Weights of a small transformer language model: a variant of SOAP for these matrices.
Each number is 128 + 24 x the weight over its row's rms, rounded and kept within 0 to 255. Layers, rows and columns count from 0. Numbers have three digits each. The size before them is the row's rms in percent of the matrix's.

# layer 4 MLP down (transposed), 640x160, rms 0.142, rows 604-639, columns 0-79
098:123127083150098160131130138092124114116080115120108126137086150100126146139184179146125149127145120098163124126198113106086126104139114144119164124124151119125163127136110117123146137082117164099105115124102134096121118122111111098109143100
095:124174151121143111151125102117117111128111147157140136130113141171139109100135094090119124153153142117117140158127116118154153138124117153161121147192112158115119128114144085133116184127118163124126162125119075141092144137136125145159166131
096:195132163106092061109075148132130144156114120116106106114134128185093086135122122111129091111139093150152142130120164107123132121092119100132135122127170107129102163154131111173116129162151112175098109143132136144124094085120112149109131099
092:154133137109128085140190095145108116120170073161113181142138130156119111109150171118123105128111092150134074134126168116156158182122146103077124126119169111123107101122118143144137099155095132146105114129147121126146152142120137106159134131
100:116101103114124092143176170097159139133142144151140140142161133194105146173158120137163158149114101143137115111166104121106126166111158133119099084104079118163161137115151114151174117158132131112174140125146125132112116160162152113135152087
120:114126127188117078132125091123111109125099117130138195151121106117099105103116096143093158149121140138107141123110139140112126126142147079106110131131096083138120150144116124170088142140120111127111185113124123115121159120162058127110163161
094:159128126084094129153115151129125141142090133123112152180131109104098111121157148102145144138134148124110084103125143101142168148104087109101125181111139131099106150136145150097143138113158118148106116110110138137115094117108118129094143126
096:159150132097137130130130137160114116130157138107104162132167124154156142158124140173128135149142120111123136133147144114128164110137106134072111117094133168099119163177099102098097130111184177104135111123136137162106125118115100154131132126
098:097135114140093135130119116163145125110050159127128063089142093130148141156122114132117136122114140166120124143106107136180149068146097148116085131178100131167106125127071193126154133115132109166101149129114129150102117096143129131181107152
096:116094175078123136139123141143161139159114132128167089149135125149111122116147158114112159094148112111057130163135099121109106113165121170125149118117126109104107164099101125125118174119122114131108132146150187132154153100114136098122111133
100:149161128124120143109152154177165133144094087115125073149165132168144137127112104111126116104160080125124140094170129133144130177112113146123148123124137127152117129110172139146146110079142112131148156117160124135126132139124080122127128124
112:113091127133112115193126116130136091157137138129107142149110130101141149133092099135110137118062125109079124131117098122132109075149138149123108078104112207169157120094099080070152101124104149105117126133155106089101085149137099132123095155
106:155094135157165137126173081135097088147147117124115159099087128135131140120094053128162114141128135137094143131181131143165146122141123145164131124135120102157109092149154079148130103135138126102118119077170149146124103120123135127174151105
098:109158110114130102098124099136096155155109097097169154113129148118112115123126109085160159102105093150152120170080120163125123086106122143122130137134122149128125060133109147157134121128100109136143117107115150187123156084091134137110161133
095:105117102142199143156121102147181156148100149120107129145135108161127171107138140098143118131120114101150114107121148120136113163113103101065072139085118149118117135134107129155111135140119129156129141180097104088129134163124138132090130121
110:119125148040106144166182140125123142068134139094111145123143081130129069111120141121150131101123150171175092135142102117150119113112116119131124137112102140134141137138111094097147099119139133131158149125134099154140137148095095117139095116
097:112083106132145132092169099131142123167083148140139129131129092178120149126121149125103160150128123120081138060107165131065091172108115158119104122118086136147091176117120070154110099149153137127096135128157149164132166120166142121137150134
094:127148120146123077143114141142154162114148062136132161093192129148129087082102103121143119142076095128149144130100138159159132145142146110121083133147172089145137148132153117085136142138133142132159153106131132112154093084129097139159130110
110:095147101144130150135163104146108119074162094091152147102124123155072130115128134117169118095108123137115109119136166119105087152135149176162154120108121152146151139147124104132153121130134112141127160155172111105140127181133117115114092130
093:126141102134103141114117165128127088108141149152117128143194135161089153161159153138110082160156093132161105083158167124121112099157130117145139078166144156121151134165102123150133088152127148139114130144100139182116127164128162184074079106
088:098146134114137111145102164165147112142151093108144150154139114154167107121161147136138142087148104140109167123134150114120126140175144087144162105130148104119176098096112147139169112108150134116148136116111148136172098124115102137109063115
102:090094159118087146185114115128166107131097169117111122156141135175127142176133123121160121154154192114119162134115136131127157103137149126183130174105120117129109141151126110090118136148114141117138097124154116100145106157148115123145141150
103:153118109116137108140084104104145128146154146138138121116140139136115130132166129167119126114153098150139156127145110131060120127146110132168134191149128096133125109155108164163132085137168142101123137116126131138143142136140168105113150174
096:129150115092105104155160121142128117120115126137110113124131147158148103112114182120155159124136117145159183096158156141165103171114093118182122178144113163115085147158152106121150098129124105142152098125154149146116129143139131129154133117
098:092132127124126113100146123125140126133153180130107150147146144126105134117129148088102117140137096137126165138109137127118145119135109165139133081122131131084097148100187107103158152144140122147142146141153131107125113146151100128118210105
091:177188130141092145139135136153175107123109135144105107136124126133168121184083151141124166124104170089096099135108133133062110121104121136142109140123116137179147115097107122132137156165119126112143153133146143149104084119135093141147122092
105:122150154165083132163137120153100134165122153124136108156129123150109102129110132135153138128130087173111146100124088147131148165136140130089089147152161103127133131135108065106095077131146119169123149145157122087043129115135131172087165143
102:105135123164116161150195150114155150100134102145163133109155118134109114119117203118123152109132092115138108169132137113138098108095107086096163132130162142123116142120121128115162172125155099127125142173130129088128187149123106099098116139
103:129185157149103111150119153117133130126153164153125131129137125138155183121163154148133109125109135135155074150138122081119125124120108100127166066113112153125141122093157120156155118105105116126162135139172128156108142105171145053148138124
105:127125118139149151169172098083158144098146136103114107143107122138100157137096141104100094127100109167146086165142122131141116110154098135135205147156108126141151151054112082091111121108120143102122148147129166125105110139136098082135113148
098:114125101114144154102094075149108152116050114134145074122166145152099126119177159152120128108128148160118119161143102150091109131139153107156122111106114138115120157147156076121165112105117140137136156148119077107117150120119149090137155125
102:182109102137092135104156085135137156138149121160136089157154105131139153124125126100135100136152137100097112121109174120119091067097146145144143104160102146108135154131152136130151130118123084114138124115057145133173088129132102096136136128
098:155139168116105095146149129117142172093096163110135113095154090138173127112150149137149103097154145133148125117101124155089127138132132094122137151080096122120158131136163099121130140144154165135108128137093115166134157126125086146114117105
092:143147140130116154100151155137133074158081144130158109110138140097131108129169141104115139155177141166112159122152108127114131129114103111126130138127106147107133106130137121103178126132129165172174114125065116109123184124122130135138075126
101:092158117109121085168077116149096121124181101132118108124102151134106146102157136131162158087125115101105123163133168160113117109108151130121097134133137145151093165145145097126099109097136134127134121139157135131126140116120149085120144148
102:161131121142133107108172142108132116147142139122105167147113124131137110130150146089117116121113113106134154173118152102159077109117167106150141118132120145121130094076197117136150089142125138132138110100192124105128159151084160167162120196
# layer 4 MLP up, 640x160, rms 0.144, rows 605-639, columns 0-79
100:090126153146119131130128195137144132127148123133119114116145117125153160139104099158180125105144129142166150116122122109070119091102119109049136141121153115140130136205099151130094083141120091109196149149147147097137132147139147151122150128
092:164130115143164109133102099122153121101175136126159073132135117118088124113142165090110121124156166141142122120108118150121174111151172177158113135166097140143192129135116124155102121136167112129144143086118162140114137149123117121178133096
102:115074107166130113168112128139138100103103162097125082085096114087141161135102163127165135125141146115148156117111123133118115101145149147103112101170113131132128116082086167143130131100106082090082135149118108172127117145133120139128086088
101:108123122171129126103158174165172139137081142132159102108110166117142134132159125108132115126120156080119110129164132131169120130136134127131119117126095094125157120132114145149123117094142102166144147107142113140123134127128137105157103138
103:154149098112106126106121105140123154074165137120144165159135135103133166149133106075117152085139126096133169100117164143137145143128136128123127142139199125118145146117121119073108125152122146151100139131187122113142143127172144141177156199
090:135160150162150104123109132116107160135162147126113099194124111145128107133089065087178125128100094119130134108131136111125141130149154160160110138175097168165178159152102090069138122143117131135113110132125049152113102112093136133110144146
096:134105158117112143124159080130182154101135118155174107144128119098123134132123115125125120058137148141117155123100145161156117132116113137149126121141122090144160107118144169180125095153090114127129130144172130084144128142144119111128126118
101:155120114102133098135130055141131124105133136108109136112131135109117143160127157131062167113118148166146114182162070111160117101108136140128152092176114102065164140125114113136106166124167129158128137150145151109150148158131131152117102118
097:132124160108176152161098137135091138109122149134168118145138113103151128161116153112133189141093108135122105118143117101089148121098165178123155140114093149138138114165118109116133144105092138141121118112096138141103111150163139117127124133
090:089146153130151161130115128110141155139151127138141140164099108104090169127141183136146166127107157129150124146087146145089075125158154136135164143139139135101137095132120112150114122158132182130107094170128140126144144114125139120149162157
099:100155113079131125093114117156123125122138080111110124162160136147108116100115128159114098136152147152128103121147137130145128148112190128095141114141118117151147138164080146157178178098146116131082107126159146149143092107143108133131099118
102:129092115132129151141111101140139149113069076113141134133115127153124115143104158110149084146103131092168162119164136145124150125118132153135117095137166144152164104125131117112156143115088153131114128109107121166131196093149112160141168167
101:130162140135137141117126127165120097096176123104151104081116153102107113169100171124115110115110145156105120094118142091116117123163110098127150090127139110097125067123128112115075133098117151081127112156130104104100174110135125145119141097
099:098094146107090086107172101131151127130128103164114132129144124137149109139089111153152148120149175154097097106109156103140156111107153161179129120144114124134124132089137113145115155134161151120165118136132104176068127110144128114118138103
102:142138072129136116095126120097119088137127168125143154131095140153148138120137146148166130155126126086123149141104104100111113164095129137163068108104149135155106149176105123153150102146122116134123152170123124117137118107124125129149133128
092:124122133161112158126202120165137137107163178133137124118132119124068122147108119105162092093129132141120107139135127138145163113142127172080116098153147163129148164163112115109127105109094128133085123097186088097107143088112170135153122130
095:131082098111142129162185126147118136157165176112138141138129158171100144118140137140111122172142140121115107103128141102111131136108164165102097092091131122121136106139095109146112148113099165110127148116104109107149161142154133124164141120
100:122157164148092166118109120101120132093120116114129118135145127129146079113150108152151163130133143113146118115126091136133116122151175140132134107168145168120152093127136126115110086124096093144143101096181125137150111116160108124130122139
099:123084097143139131128153125128121141145127115126151101164152148136106136117181102106136125154123163149086100106106125120129128146118168161135147154164144148144152132137109170120084068130168120122181127153103135121137155161107127160133120152
095:138142128133116117131107138122171121110101154125130127143121129143122132126164083143123167130103139130191092122161121140105127148153083131115100175129129138158139129123165084145057146127131118107075118082113127105120119167146137088151183128
097:131127140147167115096156135133141125137098163087158139130139146128154140126132142139113166113088133143112133133146145142167107129129149110152153120105124127154206106125086071130158090138173069162142148134164160143097143122137133159147107117
098:102121136151129148120124114164116119160149106159112159130126117103117124148099144116098160136122122092171126095129122107141140115100120108085107098085107137149168150051118125082103125090138108123187135129138110134120094122150104141094112101
095:112097142129151127120116120136122105131116133074114095163111119154146116150136181173124101127137120122136121147126108119135125114135117132153121114136092143127113131116151129123105153147096153117128098126084131079136114109118124144099121101
102:114168143103117082129115155135129112163147045133123168106131160157168116128150156166177133136145185155144140148183139102105125137125120122122140138100129095134101158102128153126072136105153133128145141133114110142124142094128120126122119120
086:104121140125113141105091153114127118150147141127125161142151150168168156143163100114125116118110124101125095138154122144155160132085151165107140170108120142149110146110150127115142113115122099135119111114123117180163107118154104139154127110
101:128148122124127138118119097088144134123107106127128133120137109118118088121119096124159146111099115157120097113146137097141100143122106121126190124131154141175144172098160130128082148132110104112120112104128147148137121107205163180089150085
104:128142122085150123113164080120100171130137097169127087108128140157104145141145061162115125171129124137103127070137155108154139097106137126118115128160094161138084125130149118145142093119106121104135150133135160128122186125110155109127156104
097:094118103152129161112148091149125126111139152097176110134120113132156097171130129117137160142139149102128114124102077162116140117152133106094105167095126199132098140100136124115093123197166125118136130136114111162200135139106099115122118113
099:132144152167157171134162115130134155126141142159149090106101124118098134116113153096151104099117134111113160150140097125142105099141126186104187155119106089143139117109142094131121128144129141116123093105114135136074140114145119103123128110
095:125118079148084113156117124126153116147179161135118145120056130108131098141107104126154146126083154138095130112162143154135140138113153124105137150129170070143158134118090168114110130141118106126116125158118120133124104152115116147141175143
097:104135140138134108121153106149119132120109126125107116154134125117152152122107081123136129131123135143163122121152114086077125078113160130081135117152117107134099111113140140112158121130113098123143143087107106161070097073105126156135121133
102:116181124160160150129138110176078080134144148147083107184132099110112129094105097080117147139110092121105126172145144121166128140129129162112134157169173119140146111132135111079113122142127099158136114133131117163106096140111130104128149154
087:107072080106116127112136132128154133115149129119096106123118167126143116070114114073138145137118150148098102125109150145121140090092147110122111101156162145084144098116121101087118139104095104075092131097159184108120136128142108141148142119
094:113133101124084148135132159175059152132102126123100118123140134099107120132159055172146131118137093167137163139091105157116100090157107113141096139126127126131113151147139161139152170120174114135147102142134147136139110133126126157126128148
106:149152113159146160143126134128111136145104137118076175129108114114073103119184091128164116151086105162155116168117167161132131060137146137113115104121117112107137126138137137114130130112073116102161140135147152118160110103130152120121166114